config = dict(
    n_layer=10,
    d_model=384,
    n_head=3,
    n_kv_head=3,
    head_dim=128,
    d_mlp=1536,
    vocab_size=15576,
    activation='relu',
    norm='layernorm',
    norm_place='pre',
    norm_eps=1e-05,
    positions='learned',
    qk_norm=False,
    attn_scale=0.0884,
    bias='none',
    tie_embeddings=True,
    parallel_block=False,
    init='uniform',
    init_std_qkv=0.0226,
    init_std_o=0.0226,
    init_std_up=0.0226,
    init_std_down=0.0,
    optimizer='soap_variant',
    lr=0.00344,
    beta1=0.95,
    beta2=0.98,
    weight_decay=0.15,
    lr_head=0.0104,
    warmup_steps=200,
    schedule='wsd',
    decay_fraction=0.555,
    decay_shape='sqrt',
    final_lr_fraction=0.0,
    batch_tokens=262144,
    seq_len=1024,
    doc_mask=False,
    train_tokens=1335000000,
    steps=5093,
    dataset='wikipedia_en',
)
Each number is 128 + 32 x the weight over its row's rms, rounded and kept within 0 to 255. Layers, rows and columns count from 0. The size above them is the row's rms in percent of the matrix's.

# layer 5 attention query, 384x384, rms 0.116, rows 233-255, columns 288-383
size [ 90  96  94  94  91  96  93  94  93  91  86  89  95  98  93  94  92  93  89  92  89  85  95]
[[156 138 122 139 132 145 108 136 124  70  93 131 148 109 147 123 178  98 149 150 100 108  86 110 132  99 153 157 111 164  80  73 129  80 113 120 151  56 106  84 173 142  78 158 158 154 125 119 154 131 161 139  86 142  95 151 165 135 144 185 139 126 158 126 137 131 140 129 164  64  77 140 102 154  69 120 104 111 138 163 101 122 112 118 172 116 101 147 129 111 134 182 103 140 108 142]
 [ 89 100 127 121 137  99 168  66 175  37 134 109 155 127 138 123  88 108 137 165 170 106 166 139 139  72 152 121 129 122  65 108 153 136  95 164 137 100 120 116 166 121 122  80  27 160 121 114 120 152 134 136 122 107  53  96  45  94 152 133 169 133  94  80  80 148 170  91 178 142  86 108 142  86  84 126 133 146  96 113 156 100 169 145 133 129 145 132 117 143 102 125 122 145 131 110]
 [132  96  79 129  73 141 192 198 112 126 149  77  99 111 146 171 180 132 130  73 144 187  80 129 122 118 127 132 163 132 146 176 107  87 132  51 126  99 130 171 103 116  98 198 150 120 123 127 144  95 131 107 138 135 103  67 111 106 170 154 122 168 116 131 167  72 157 188 182 173  49  71 117 123 119 128 172 157 192 119 155 127 130 136 129 159 139  79 120 142 151  58  87 105 144 175]
 [156 144 187 102 124 157 130 181 137 119 126 163 145  99 141 128 193 149 117 189 105 135 109 178 109   6 101 194 111 203 113 143 125 152  91 139  99 116 122 112 168 141 133 101 111 152 122 167 120 105 162 182 155  85 139  97 133 151 120  98 109 139  69 104 131 181 106  97 172 138  87 144 130  94  82 124 102  85 133 129 147 139 129 145 160 131  89 122 129 197 142 134 159 137 111 161]
 [136 108 176  75 134 152 159 121  76  84 147  96 141 154 141 147 118 184 116 146 137  73 165 130 191 187 125  79 159 121 104 112 109 178  96 134 116 174  99  95 127 107 148 154 193 181 101  77 150  50 102 124 112 170 128 116 134 114 102 113 123 107 164 134 157 135 130  91 117 137 115 173 130 209 145 110 121  88 140 146 192  98 166 110  87  61 128 150 138 165 143  90 110 146 165 163]
 [ 49  85  90 124 134 155 129 144 138 132 130  86  84 102 162 103 125 204 134 135 117 101  66 155 116 157 184 156 124 173  87  86 184  76 113 169 120 102 119 138 132 145  99  96  89 128 155  93 137 134 138 117 119 110 208 148 141 118 119 135  96 105 120 127 160 114 153 131 129 131 119  73 141 155 163  72 112 146 114 183 139 152  56 150 111 208 145  82 198  68 159 123  91 115 100 154]
 [158 126  99  61 143  89 105 164 132 155  68 107  77 109 149  63 129 227 134  76 101  52 151 150 110 140 126 108 112  61  93 162 132 217 109 167 132 141 122 178 136 113 108  89 128  69 143 154 163 134 156 187 177 126 155 130 137 145 155 135 118  68 126 109 116 111 100 122  97 125 111  93 167 133  58 156 152  97 184 140 150  73 178 109  84  92 123 121 159 124  84 103 132 125  79 156]
 [176 169 120 122 143 142 134 166 168 159 149 136  99 125 134  73 140 147 116 166 115 111 136 129 134 114 110 141 141 100  95 152 102 134 187  75  80 164 109 155 167 119 134 130 164 112 127 139 123 174 241  92  53  87 170 145  99 116 134  65 145 103 135 137 151 136 134  89  76 137 136 167 190 126  73  84 141 107 164  89 109 149  81 144 149 133  83 161 192 127 126 153 154 138 133  72]
 [105 148 128 140 117 188 151 148 129 129 156 135 172 145 139  93 100 200 158 140 170 174  98 154 181 139 131 159 177 161 123 133 143 104 125 102  57 134 129 143 149 112 152 134 165 110  92  77 148 120 118 150 134 167 133 104 101  80 120 128 128 119 106 195 153 126 109 137  73 123 183 102 144 114 119 102 147 128 209 109 118 178 118 118 134  66 165 207 138 144  88 158 166 140 124 171]
 [156 116 171 132  96 121 112 158 140 140 111 175 106 174 158 139 128 141 171 106 101 111 143 141 156 140 153 161  84 179 117 126 120 122 203 120  87 115 128  93  93 170 101 123 153 155 137 146 136 158 155 228  82 155  92 146 138 154 135  94 133  99 128  93 103  99 176 120  95 107 121 107 175 139 147  81 144 165  92 196 187 146 196 111 163  85 176  38 121 132  96 138 186 112 107 114]
 [136 144 118 162  93 129 134 144  89 111 141 148 151 115 155 143  98 136 101 116  89 110  99 141 142 137 134 145  66  67 140 144 163 181 133 135  96 117 162 179 132 139 211 133  72 139 129 123 104 152 116 133  57 111 126 131 149 113 193 120 107  74 117 105 132 144 164 143 172 152 116 128  32 144  81 133  95 148 155 143 160 121 160  71 107  77 136 126 141 150 119 146  97 105 132 155]
 [166 110 156  57 109 126 123 106 129 205  91 119 117 143  99 127 140  76 158  68 148 167 109  96  63 189 167 163 103 117 117 111 134 167 121 143  98  47  46 123  99 115 128 131 102 138 141 116  91 127 151  51  95 159 125 153 149  90 149 160 137  97  99 153  81  99 104 150  89 160 142 149 143 153 105 167 147 110 146 144 138 124 124 187  95  94  93 164 131  73 139 133 144 136 152 207]
 [143 194  96 195  98 149  82 127 165  73 116 122  92 120 205 208 162 203  72 163 148 158 134 108 189 112 159 130 143 191 149 140 181 183 105 124 147 154 144 152 105  90 149 107 117 138 160 121 135 142 157  44 143 140 143 122  89 162 130 119 150 128 123 187 112 102  77 104 157 118 131  74 107 164 125 127 121  78 158 155 139 133 123 125 144 108 160 138 110 107 135 155 146 116 218  62]
 [136 178 183 127 137 123 118  41 127 140 133 139 135 120 152 126 113  84 115 112  99  47 117 159 148  86 206 133 127 161 110  88 163 149 168 152 178 138 143 110  86  78 104 117 127  87 149 159 181 140 137 120 134 102 146 158  95 135 131 204 122 162 135 119 142  90 110 170 112 208  90 153  84 129 130 139 140 111 152 126 142 153  65 104 116 148 135 115 111 108 135 159 111 125  92 115]
 [135 171  89 167 147 169 135 182  78  80 162  79  88 138 165 107 130 147 118 162 133 168 104 134 225 177 147 155 145 173 169  89  93 129 139 153 123 100 140 164 127 147 130 145 101 115  85 104 154 173 114 160 112 165 175  88 133 118 139 114 137 116 109 144  94 157 167 129 155 108 104 131 152 208 130 166  96  90 129 116 167 127 114 157 129 133 142 149 128 120 101 138  66 151 127 129]
 [ 92  51 119 107 160 115 117 127 101 170  90 187  91  95 155 133 170 146 148 157 122 121 105 148 108 176  70 183 165  86 121 188 183  51 101  90 163 107 186 193 146 104 231 185  98 147 115 123 154 132 158 121 157 106  98 129 109 104 143 132 194 198 135 124 106 144 108 157 150 162 135 146 100  76 113 148 135 149 110 136 139 134 116 134 146 118 127  87 135 138  96  91 136  39 147 189]
 [131 178  79  93 104 159  77 109 142 124 141  87 100 120 165 135 209 138 159 103 183 122  77 138 129 131  99 159  96 131 159 125 130 125  59 160 106 120  83 119  99 157 108 146 144 170 162 138 103 177 121  75 114  78 138 188  49 157 177 134 144 130 128 104 166  97 145 138  96 133 132  84 135  45 130 112 126 192 159 123 125 148 182 137 148 128 127 161 146 101 105 112 184 145 137 128]
 [132 132  79 118 170 111 129 102 151 107 136 165 157 129 120 131 118 114 108 155  87 162 170 195  96 146 151 112 122 101 166 128  80  71  99 124 112 181 135 138  69 157 132 147 122 146  88 128 168 117 159  99 159 125 139 136 126  88 113 174 102 114 106 127 149  98 108 136 122 105  99 106  91 134 111 140 178 166 111 127  97 116 149 106 156 103 109 153 162 207 172 139 101 100 125 142]
 [163 155 110 122 114 128 114 159 168  65 178 117 191  93  95 134 120 115 173  92 158 147 162 160 147  82  81 116 139 152 134 163  74  56 162 129 108 103 110 110 163  88 114  95  91  97 153  54 175  96 120 107 180 166 130 173 109 109 138  99 132 118 138 101 128 207 173 134 155 116 129 103 173 103  49 130 134 135 137 135 153 158 168 147  74 118 156 161 151 127  68 101 118 111 164  77]
 [151 178 159 166 151 114 111  61 133 160 163 173 142 155 127 125 160 146 137 138 122 131 127 123 102 139 126 131 125 132 104 141 132 109 169 139 120 168 101 179 142 130 118 170 186 116 118  83 128 183 116 172 111 152 119 133 121 112 157  96  99 147 169 160 123  74 132 149  98  95 120  43 129 141 108 168  98 130 108  82  91 120 203 125 207 146 101 182 130 203 146 101 163 147 169  78]
 [147 112  89  95  88 158 126 103 159 116 110 148 147 186  88  97  74 113 121 137 179 138 112 136 125 139 176 138 166 176 126 124 111 159  97 140 141  87 120 137  99 154  97  93 121 139 151 163 128 127 141 100  73 152  84 160 124 148 119 120 142 140 128 143 214  83 166 138 114 166  57  97 124 160 177 109 159 103  95 102 131 132 118  83 142 131  90 116 140 153 140 108 173 173 143 103]
 [124 112 144  97 200 107  94  94 159 103 159 141  62 116  97 141 143 141 159 132 170 142 142 104 122  50 170 145 143  96 107 115 201 145 128 155 130 127 132  94 151 171 144 115 137 125 104  86 110 136 120 166  89 153 118 175 143 163 136  90 161 115  84  96 143 181 156 105 126 129  88 148 123 166 126 135 151 119 114  88 126 101 122 122  97 175 139 129 154 174 130 122 116 163  98  86]
 [102  88  89 136 176 151 130 113 136 117  70 143 109 104 113 107 222 126  82  40 144  92 120 118 116  88 135 177  97 119 142 156 141 139 144 160 115 121 118 110  11 119 130 117 135 142 178 137 167 176 127 145 137 192 153 166 130 109  41 126 133 154 200  79 104  85 127 140 143 129  88  92 156 134 160 134 136  61 145  98 146 115 132 129 123  76 112 178 114 107 146  86 175 138 141 145]]
# layer 5 attention key, 384x384, rms 0.12, rows 233-255, columns 288-383
size [ 89  92  86  86  84  89  88  89  91  88  84  86  87  96  89  86  87  90  88  87  89  86  90]
[[162 156 189 103 105 127 133 109 129 118 119  77 188 115 148 147  50 110 115 121 150 100 160 106 146 144 142 134 120 153 122 122 143  90 157 103 134 116 161  98 176 128 113 134 167 139 128  89  99  99 128  86  93 183 126 164 132 132  83 155 127 116 184 125 156 161 138 149  81 132 152 137 109 109 122  89 101 166 159 110 119 207 115 118 141 155 115 149 156 120 102 142 142 133 113 128]
 [ 91 113 108 122 121 103  99 182 146 146 174 140  76 126 108 109 109 152  99 164 163 137 113 107 173 125 133 112 139  84  99 146 136 155 132 114 155  61 210 132 123  79 141 156  69 139 148 138 154 113 164  95 148 126 100 143  23 130 151 121 125 140 111 129 124  80  97 105 147 146 130 113 135 137 173 143 152 100 134 120 163 153 120  98 127 130 159 120  70 119  84 121 183 152 167 115]
 [116  91 127 104 124 164 143 136 120 144 117  48 185 153 137 162 119 195 194 132 171 132 115 118 114 166 163 136 113 157 155 155 123 112  66 172  81 110 121 150 122 167 156 158 142 154 143 140 133  70 104 128 113  94 105 115 166  84 128 165 136  84  81 127 161 169 182 144 173 148 120  70 142 137 103  92 141 102 112 151 141 102 102 119 148 155 112 114  77 108 126 174 176 126 139 206]
 [118 106 147 105 138 155 114 166 137 140  92  95 134 125 135  93 168 107 120 118 133 127 182 104  98 150 112 113 157 199 120 128 118 127  97 153  90 121 145 162 146 155  60 174 151 102  91 180  95 126 191  97 137 138 135 142 118 118 123 132 127 119 116 161  84 132  73 127  81 108 147  68 146 105 119 150 122  70 126  66 160 168 130 131 162 105 135 109  99 143 191  79 183 209 186 140]
 [133 128 147 173 130 142 122 100  83 171 120 100 169 156  96 101  73 138  76 143 148 150 116 116 196 122 140 105  86  90 122 111  72 129  52 140  96 106 132 102 159 111 115 137 201 208 143  94 159 142  83 108 177 121 158 108 160 101 139 119 169 125 121 139 176 196 145 149 184  66 127 185 122 169 135 123 141 154 108 164 172 101  86 160 124 103 131 146 106 170 117 138  81  89 170 136]
 [101 180 166  93  93  91 101 130  94 169 152 112 154 108  99 126  96 169  65 171 128 100 121  86 141 154 114 154 145 159  73 151  96 113 122  96 154 129 112 158 139 113 148 106 145 144 151  84 127 121 137 128 206 100 109 142 119 115 111  99  89 102 115 109  56 129 101  66 131 181 182 144 159 168 182 129 140 142 126 100 159 163  59 188  90 120  97 122 197 160 101 110 128 101  68 107]
 [155  57 146  59 177  99  97 141  82 143  98  72  76 110 168 100  97  61 157 118 146  96 140 133 113  83 110 148 114 127  79 108 132 122  93 119 135 158 105 196 160 143 187 173 124 119 110 185 131 103 183 148 202 164 100 136 138 164 147 122 153 142 237  90 141 152 142 118  90 157 109 127 164  90 125 113 183 120 149 164 101 101 120  56 151 142 141 138 129 162 133 132 141  98 141 154]
 [ 95 107 162 136 117 200 153 149 135 137  82 155 127 139 173 114  87  74  42  79 126  94 171 136 131 177 118 158 126  96  95 113 121 180 108  91 147 137 114 159 133 137 101  88 158  77  88 108 154  99  75 133 136  95 135 184 132 121 114  83 137  42 132  99 150 152 112  90 132 145 126 186 120 145 125 138 112 128  71 154 108 118 114  67  52 122 100 150 151 152 117 157 127 142 122 116]
 [119  98 110 116  83 157 118 140 126 159 147 128 175 122  88 157  71  86 125  44 182 136 164 178 154 169 147 140 140  96 150 104  48 134 141 130  93  97 141 116 150 132 125 141 152 115 127 101 168 135 151 155  38 115 102 110  21 161 108 148  65  76  60 114 118 146 114 156 113 180  76 130  96 156 135 137 140 154 103 100 130 109  98  70 146  66 125 160 183 147 139 116 171 138 111 137]
 [127  95 143 143  85  98 107 105 188  85 138 209 152 139 160 147 159 147 155 141 111 181 115 131  95 109 102 170  95 108 124 124 113 176 178 130 134 139  79  55 138  76 132 101 129 132 106 149 123  91  92 149 155 103 148 151 107 192 150 125 119 125 126 133 160 136 195  93  31 159  86 121 123  86 144 120 154 131  91 111  85 137 147 133 146 110 129 132 104 205 124 130 138 128 136 133]
 [146  80 134  94 136 125 131 118 117 159 138 110 118 120 131 122  69 150 157  99 160 157 117  86 153 124 141 137  94 118 161 116 127 125 196 190 134 135 138  80 135 148 126 162 126 171  98 128 127 176 132  97  50 139 176 122  95  85 233 111  79 102 105 109 134 163 132 121  89 127 100  76  91 112 120 175 176 139 150 168 161 114 147 170 160 184 125 117 174 167 162 118 147 159 153 183]
 [122 161 128 126 101 116 161 130 117 136 102  50  88 132 123 208 163  94 122 137 110  77  69 101 140 130 123 169 118 174 116  51 146 143  77  93 129 121 147 122 127 135 139  29 132  39 122 124  83  97 147  87 127 165 122 184 101  92 113 113 151  71 160 127 151  75 152 117 124 164 181 202 112  53 137 167 155 144 145 197 135 109 130 113 135  95 131 147 139 154 137 105  39 132 119 131]
 [119 118  82 161 141 128  96 156 167  92 126  98 105 111 132 129 163 155 108 118 146 114 139 199 156 105 101 137 107 138 130 113 154 198 134 144 127 184 116 154  97 116 213  80 124 181 129  94 175 151 139 118 123  57 165 142 124  83 116 107 121 134 130 160 170 189 155 125 113 139  98 155 178 140 164 109 131 135 188 113 164 181 118  88 147  44 179 122  96 147 112 131 149 107 170 124]
 [ 96 117 154  81 122 109 119 106 111 141 142 121 180 138 151  99 132 106 146  99 125  99 149 124 152 146 104 116 160  81 151 180  99 129 108 142 116 131 176 112 133  89 119 119 113 136 166  98  98  53 143 158 119  80 131 176 147 109 200 112 127 154 171 130 153 146 165 160 120 143 111 183  91  76 156 167 133 105  71 171  97 173 132 149  63  84 124 107 111 110 111 139 148 150 154 153]
 [132 155 180 139 131 138 125 127 151 117 107 173 171 106  88 107  73 129 159 130 142 144  96 161 140 149 163 151  55 155 168 136  87 145  85 151 113  90 171 167 151 118 157 200 138 189 119  72 127 114 131 136 106 117 162 144 110  92 183 123 151 161  94 146 154  91 171 144 140 129 112 165 111 152  94 145 151  75 117  96 128 125  84 172  83 120 165 118 106 123 104 111 135 160 109 162]
 [113 118 132 152 166 157 115  95 116 199 160 143  81 118 175 152 118 104 130  84  82 134 126 196  64 142 168 109 178 121  94 135 161 121 135 153 195 144 181 102  95 117 138  98 130 145 101 195  88 167 141 124 143 112 104 155 171  73 162 140 180 192 119 107 143 129 182 109 157  90 137 141  95 134 175 101 117 125 130 189 109 176 111 116  93 120 123 106 164  97 135 168 183  73 161 148]
 [114 110  97 115 162  92 122 131 130 139 107 117 132 127 121 147 172 109 122  90 205 180 147 131  92  91 155 149 124 162 174 147 102  59 102 149  25  59 149 180  69 137 156 106 160 140 107 116 188 147 101 112 118 113 183 210  91 134 147  93 132 144 105  90 132  90 155  70 127 134 158 171 107 105  87 138  88 163 103 171 166 172 133 173 138 151 130 102 126  92  86 156 109 147  56 140]
 [105 205  83 117 131 145 116 130  96 150  98 108 112 111 133  87 168 140  90 119 108 140 159 169 112 153 139 103 105 127 160 166  89  56 126 117  95 142 158 136  77 115 113 134 111 143 111 203 188 112 140 123 151 144 122 110 133 140  87 133 143 129 155 149 127 135 188 197 146 104 103 136 171 143 132 178 115 159 202 187  92 117 123 146 147 123  24 103 148 125 148 102 103  99 109 176]
 [127 159  84  90  78 113 120 140 188 203 186 144 120 135 115 159 112 115 154 103 110  87 151 106 113  94 114 109 111 149 146 251 129  70 164 107  87  94 114 115 118  84 144 138 121 174 139 133 141  40 134 203  84  77 170 136 107 124 163 112 142 167 124 104 166 165 105 191 112 159  78  93  97 121 139 136 132 133  83 186 144 100 173 210 161  70 205 131 136 148 146 135 117 208 140 127]
 [118  99 193 102 119 146 135 100 104 171 164 135 116 147 111  85  66  98 109 153 151 147 113  92  78 148 176  39 144 121 114 148 164 156 151 136  90 148 129 104 111 176 144 132  72 143  89 118 112 118 136  97  72  97 146 133 103  96 128  95  86 127  93 135 107  79 158 160  56  85 133 134 112 128  67 130 145 121 117 120 133 132 169 174  59 130 110 168 152 159 145 105 162 139 144 131]
 [125 122 123 141  97 112 159 169 152 144 127  96 169 167 115 104 109  77 133 134 118 156 161 158 139 178 136 111 172 137 123 154 120 134 132 103 108  92 192 150 154  58  75  69 158  84  96 114 124 126 137 135  78 146  88 126 136 149 128 143 128 133 146 152 105  97 142 135 112 154  69 142 120 148 137 159 123  92 144 174 132 190 165 139 103 145 124 159 137 117 163 131 178 126 158 100]
 [102 146 137 114 165 158 120 162  88  66 159 122 129 122 113 157 116 149 103 118  89  92 113  93  99 138 143 103 138  99  88 133 125  88 109 122 168 123 113 142 124 122 189 180 126 134 114 168 103 154 110 123 131 136  64 128 150 118 102 101 132 108 109 152 127 168 143  85 108  79 113 121 118 197  86 168 127 162  90 113  99 131  66  84  99 181 143 133  68 170 179 120 103 156 138  81]
 [118 139  87  95 127 153 127 191 126  96 158  80 116 115 193 114  87 120 150 118 159 140 126 145 133  79 147 147  95 136  81 182 114 166 172 142 128 206 151 127  96 108 140 137  75 129 131 138 215 149 133 121 133  96 153 147 151 106 170 168  74 145 155 185 117 139 140 161 113 147 158 158  94 108 119 165 167  47  94 163  87 122 143  70  51 112  99 157 104 114 166  93 133 104 199 150]]
# layer 5 attention value, 384x384, rms 0.117, rows 128-140, columns 288-383
size [ 99  95  98  88  92 102  93  89  94  91  92  86  96]
[[ 87 134 104 137 138  91  68 126 161 138 115 130 133  99 133 111 133 111 105 174 130 165 115 134 121 148 181 160 118 164 105 106 136 147 134 201 157  88 114 182 186 138 200 110 180 169 162 143 121 115 112 143 122 132 129 140 145 153 114 101 135 165 106 140 133 135  82 113 142  98 108 161  75 114  60  77 157 130 119  74  91  71 190 123 101 150 144 163  61  84 118 210 113 123 175 159]
 [149 149 100 101 151 182  99 112 101  87 122 106  91 122 139  99 131 117  93 142 179 121 114  83 146 158 170 120  94 120  55 207 132  75 173 183  88  94 154 138 109 122 130  50  86 193 115 132 112 107 190  72 104 123 115 103 126 115  94  85 189 124 144 120 106 113 110  98 119 137 124 192 106 115 145 114  96 112 107  50 126 134 139 136  94 126  94 133 114 110 152 144 122 151 156  58]
 [153  96 210 132 156 120 176 118 143 150 143 150 127  97 170 165  72 112 112  80 114 113  82  86 121 141 153 132 141  96 110 161  66 141 140  69 136 122  94  61 109  80  88  78  79 180  56 164 136 114 146 161 176 143 113  83  64 177 169 110 124 150 101  57 179 154 142 151 118 163 194  77 154  56 132 172 178 171 122 122 156 129 102 148 115 143 134 111 146 179 176 116 130 112  91 104]
 [ 96  85 151 153 140  65 144 116 146 145 178 158 157 116 142  89 160 123  70 144  89 117 104 137  91 100 148  69 136 140  93 146 114  87 100 174 120 121  85 105 139 111 168 138 128 114 113 125 112 169  98 137 168 139  96 201 139 119 178 130 104  90 112 161 131 132  91 148 128  87 152 148  99 115 141 145 169 146 184  95 118 118 150 106 125 152  92  65 168 116 150 164 106 118 108 120]
 [128 111  82 119  89 186 163 142 134 178 108 118  77 155 137 110 120 121 156 176 109 194 145 152 122 120 149  82 152 131 118 104 134 113 129 172 161 118 105 146 162  85 130 137 149  93 115 160 103 114 155 154  83 178 150 155  80 135 165 100 110 160 141   2 120 124 102  97 195  96 122 140 138  94 142  96 180 117 103 133 189 130 142 184  96 175 129 158 135 151 122  99 101 119  93 167]
 [173 151 138 121 125  88 162 142 132 120 129 161 169 129 177  88 136 108 123 151 116 155 153 121  95 155 111 206  69  62  14 148 121 127 124 150 112 129 141  97 130 150 163 130 105 141  79 143 145 143 132 109 125 120 120 150  89 101  88 147 179  67 166 140 143 139 115  90 176 186 140 158 129 119 122 123 133 124 170 116 158 114 158 143 120 103 162 118 148 123 133 117  92  91 139 150]
 [132 143 100 146 154  77 102 115 102 145 101 132 136 129 147  95 102 176  70 146  91 115 150 138  99 171 137 162 152  79 172 130 136 138  76 126 134 141 108 123  73 121  90 103 117 124 112 134 139 101 104 141 108 167 169 163 122 137 109 138 125 162 127 182  95 153 169 143 149 137 161 116  80 106 146 112 101 138 126 207 121 167  77 147 135 118 225 162 162 155  91 139 123  99 146 183]
 [141 138 145 147 137 120 122  78 123 143 120 121  93 117 122 113  71 148 138 149 101 104  92 149  73 151 138 173 125 121 113 111 119 112 140 130 114 168 144  89 161 183  87 102  88  51 154  57  77 221 132  54 114 136 122 173 144  96 134 143 117  58 142 125 201 135 165 128 116 124 120 134 132 122 169 145  69  75 134 167 147  76 126  80 146 103  50  92 170 125 122  98 123 167 132  98]
 [105  80 183 152  72 137 120 116 146  71 150 103 145 133 186 111 175 105 140 185 109 162 171 137 148 143 154 150  95 139 127 114 111  61  97 116 123  84 111  60 102  62 110 154 108  45  95 116 111 179 132 139  91 154 134  97  77 103 149  70 163 120  94 120 137 108 117 163 104 123 175  95 166 158 142 117 139 106 136 160 131 119 170 111 158 158 189 162 144 116 107  93 127 126 133 171]
 [137 162  89  72 110 133  85  82 143 194 131 112 166 123 117 131  61 103 102  61 151  86 160  90 177 143 106 133  83 175 124 122  88 126 122 122  51 108  99  78  95 178 134  69 143 106 134 121  90 113 148 119 130 148  86  84 112  54 154 166 117 147 147 115 138 127 163  84 110 124 125 121 155 123  77 140 148 190  54 129 136 166 174 120  47 155 144 103  81 213  79 113 116  46  43 126]
 [115  83 176 143 108 105 123 189 159 183 173  75  86 106 135 127 114  72 117 148  97 133 157 124 123 190 103  83 105 101 190 151 115 136 100 154 104  99 124 124 122 157 141 137  99  77 157 207 150 168 114 155 127  81 135 103 108 168 171 127 139 152 162 114 132 192 189 166 208 114 182 103  86 115  98 126  94 111  86 148 107 117 162 125 186 171 143 185 101 129  83 118 134 141 148 140]
 [134  94 107 132  85 107 143  66 164 125 122  67 131  88 137 120 121 102  99 134 143  89 132 112 103 112 140 144 120 114 179 152 142 102 155  84 174 135 118 101 194 143 136 144  76 103 151 119 165  80  69  97 116 125  56  96 133 150 134 110 157 156 114  70 143  51 172 186 109  79 134  58  71 149 131 121 108  59 116  27 107 115 143 122 136 146 134 128 128 100 132 149 111 115 167 153]
 [108 119 141 148 126 114 142 138 125 149  61 124 132  99 108 158  83 197 138 123 147 109 115 166 126 162 132 107  79 106  73 149  88 130  94 113 102 138 122 197 158 165 104 132 119 114 147 170 114 120 107  92  93 143 129 119 138 100  81 180  93 175 112 155 138 121  90  95 171 106 172 129 120 128 101 175 105  94 126 107 157  18 152 188 108 127 126 132 126 159 175  92 115 137 190 138]]
# layer 5 attention output (transposed), 384x384, rms 0.104, rows 128-140, columns 288-383
size [ 99 102 101  97  95 102  97  95 101  96  96  93 100]
[[145 131  99  82 118 109 150 141 141  92 128 152 136 101  53 133  58 159 129  39 146 106 101 108  96  83  80  94 120 102 158  93 158 100 134 117 154 167 108 120  54 197 112  99  60 105 141 116 156 121 148 131  98 120  87 140 109 152 103 199 101 121  80 136 116 129 177  94 117  84 149 125 141 161 174 145  99 144 164 148 112 141  78  98 156 107  89 142 166 147 126  87 147 102 141  94]
 [137 123 111 147 117 134 159 157 117 173 120 214 159 180 121 112  77  95 142 113 153 136 104  97 152 187  84 140 105 112 166  69 124 139 114 147 127 148 113  99 179 124 152 164 183 128 164  82 100 119 119 110 154 134  68 110 181 122 146 160 121 169 117 155 170 145 194 121 149 167 137  93 124 136 149 157 143 126 114 198 142 142 190 141 166 148 116 149 114 172 166 127 137 129 128 213]
 [123 159 138  83 119 145  51  66 130  95 112 118 128 109  80  95 124  93 135 146 144 115 182 168 115 125 146  86 122  99 123 151 187 116 158 153 106 129 134 161 129 167 147 149 136 111 153  72  85 115 128  65 105 117 108 144 167 103 121 129 186  97  86 131 121  87 146 149 135 128  86 132 103 171 155 132 159  67 164 139  65 124 176 102  85 189 151 197 103  98  83 109 165 154 103 132]
 [138 164 181 112 110 145 111 145 149 137 100 129  75 145 106 139 114 120 131 111 183 169 121 109 131 109 101 152 139 121 140 112 131 192 163  91 139 137 117 171 141 131 161 175 156 109 145 101 128 129 167 130 177 138 152 129 101  99 158 142 142 161 127 128  88 144  97 102  91 175 119 134 112 128  97 154  72 130 142 150 130  87 103 125  77  93 172 161 126  73 113 167 120 103 122 107]
 [150 138 152 138 170 101 102 151 172  95 101 140 171 139  93 137 123 131 137 149 144 111 133  86 141 101 143 120 134  92 187 132  91 157 119 110 141 147 139 120 159 176 107  94 116 197 166 120 140 154  97 121 108  95 145 109 142 128 121 143 122 111 146 153 140 152 144 175 132 160 118 159 162 128 117 138  58 158  86 154 117 134 130 137 141 105 143 132  90 120 160 180 110 151 184  92]
 [171 163 146 180 106 192 124 160 118 113 150 103 102 151 111 130 129 179 126 131 189 122 110 127 153 161  99  97 156 133 193 147 158 115 128 130 124 103 128 161 141 170  76 100 117 152 148  62 116 101 102 169 180 144 102 112 170 127 120 100 108 171  98  95 135  91 142 149 173 107 140 150 121 121 190 113 130 152 148 153 129 110 108 130 148 131  89  91  80 103 129 108 160 128 140 201]
 [111 172 160 146 102  89 137 104 159  96 111 120 169 157 148 122 134 116 148 116 150 161  77 200  78 113  98 114 117 137 171 107 126 111 189  91 114 101 138 196 159 134 189 174 175 130  95 164 128 166 115 159  98  51 161  86  99 100 112 115  92 103 192 150 170  90  53  76 104 158 115  99 104 157 159 130 111 126 144  68 150 163 134 180 145 115  96 124  88 105 131 133 129 182  69  87]
 [174  96 107 175 133  84 122 126  94 101 181  91 138 133 139 153  77 138 170 124  96 156 105  76 134 106 156 127 121 103 127 122 166 134 101  92 165 134 159 120 101  66 201  82  91 135  84 119  96 109 149 113 160 121 127  64 120 119 167  99 143 165  91 107 109 111  92 122 106 127 107 104 120 134 149 140 152 147 121 110 116 123  60 142 105 190 135 146  49  89 118 139 124 110 180 129]
 [138 136 120 133 205 123 148 130 115 171 108 159 123 145  78 143 107 102 127 100  83 102 113 121 143 151 157 127  64  91 167 126  78 146 156 155 121 196 196 164  95 135 126  85 137 169 112 143 183 122 107 133 188 134 108 172 208 186  82 137 109 128 161 151  98 193 145 162 114  79  84 117  81 145 110 130 181 106 100 114  79 161 163 119 116 145 123 147 132 116 111  84 128 107 125  81]
 [144 147 157 158 151 134 154 200 122 125 165 215  59  95 178  96 147  93  79 142 126 165 116 152 158 138 163 166 125 115 138 139 159 129 159 129 219 183 152 148 116  86 153  92 138 175 113 131 160  67 131 146 172 110 128 148 140 139 107  90 119  75 104 128  81  92 153 156 155 117  95 100 131 110 139 148 125 110 161  76 164  99  93 115 189 122 129 110 154 112 115  86 131 191 153 175]
 [187 182 127  72 129  80 135  76 136 101  87 149 153 188 147 143 123 168 104  88  89 129 123 129 157  59 154 147 183  96  96 136 131 167 141 116 195 148  93 125 101 104 136 108 156 124  99 105 155  90 102 132 137 147  91 125 135  94 139 133  76 128 147 182 135  94 102 155 113 147  84 150 130 104 178 132 161 106 109  55 116 156  77 108  41  94 147  91 129 102 190 143 137  76 125 118]
 [ 70 124 173 125 145 157 102 165 151 101  90 160 146 119 101 167 136 165 123 135  70 175 111  71 132 168 142 127 146 145 106 118 105 170 146 195 117 172 170 114  83 128 123  65 122 137  61  73  70 167 144  89 155 138 173 163  97 113 141  63  92 122 131 160  90 166  77  75 137 170  99 122 180 156 149 136 159 103 150 179 154 102  85  83  77  91 111 126 160 143 153 117 121 134 105 137]
 [141 166 137  90 115 157 155 130 120  67 124 181 138 184 118 111 140 108 118 175 136 111  87 115 139 169 157 200  89 149 134 113 194 128 143 178 161 138 108  97 131 105 117  93 113 143  99 138  95 164  98 138 157 141 133 171 165 108 126 141 155 129 116 157 131  56  98 102  75 163  95 117  87 138 144  73 114  92 109  77  88 165 158  84 158 128 147 155 129 122 163 133  89  95 111 119]]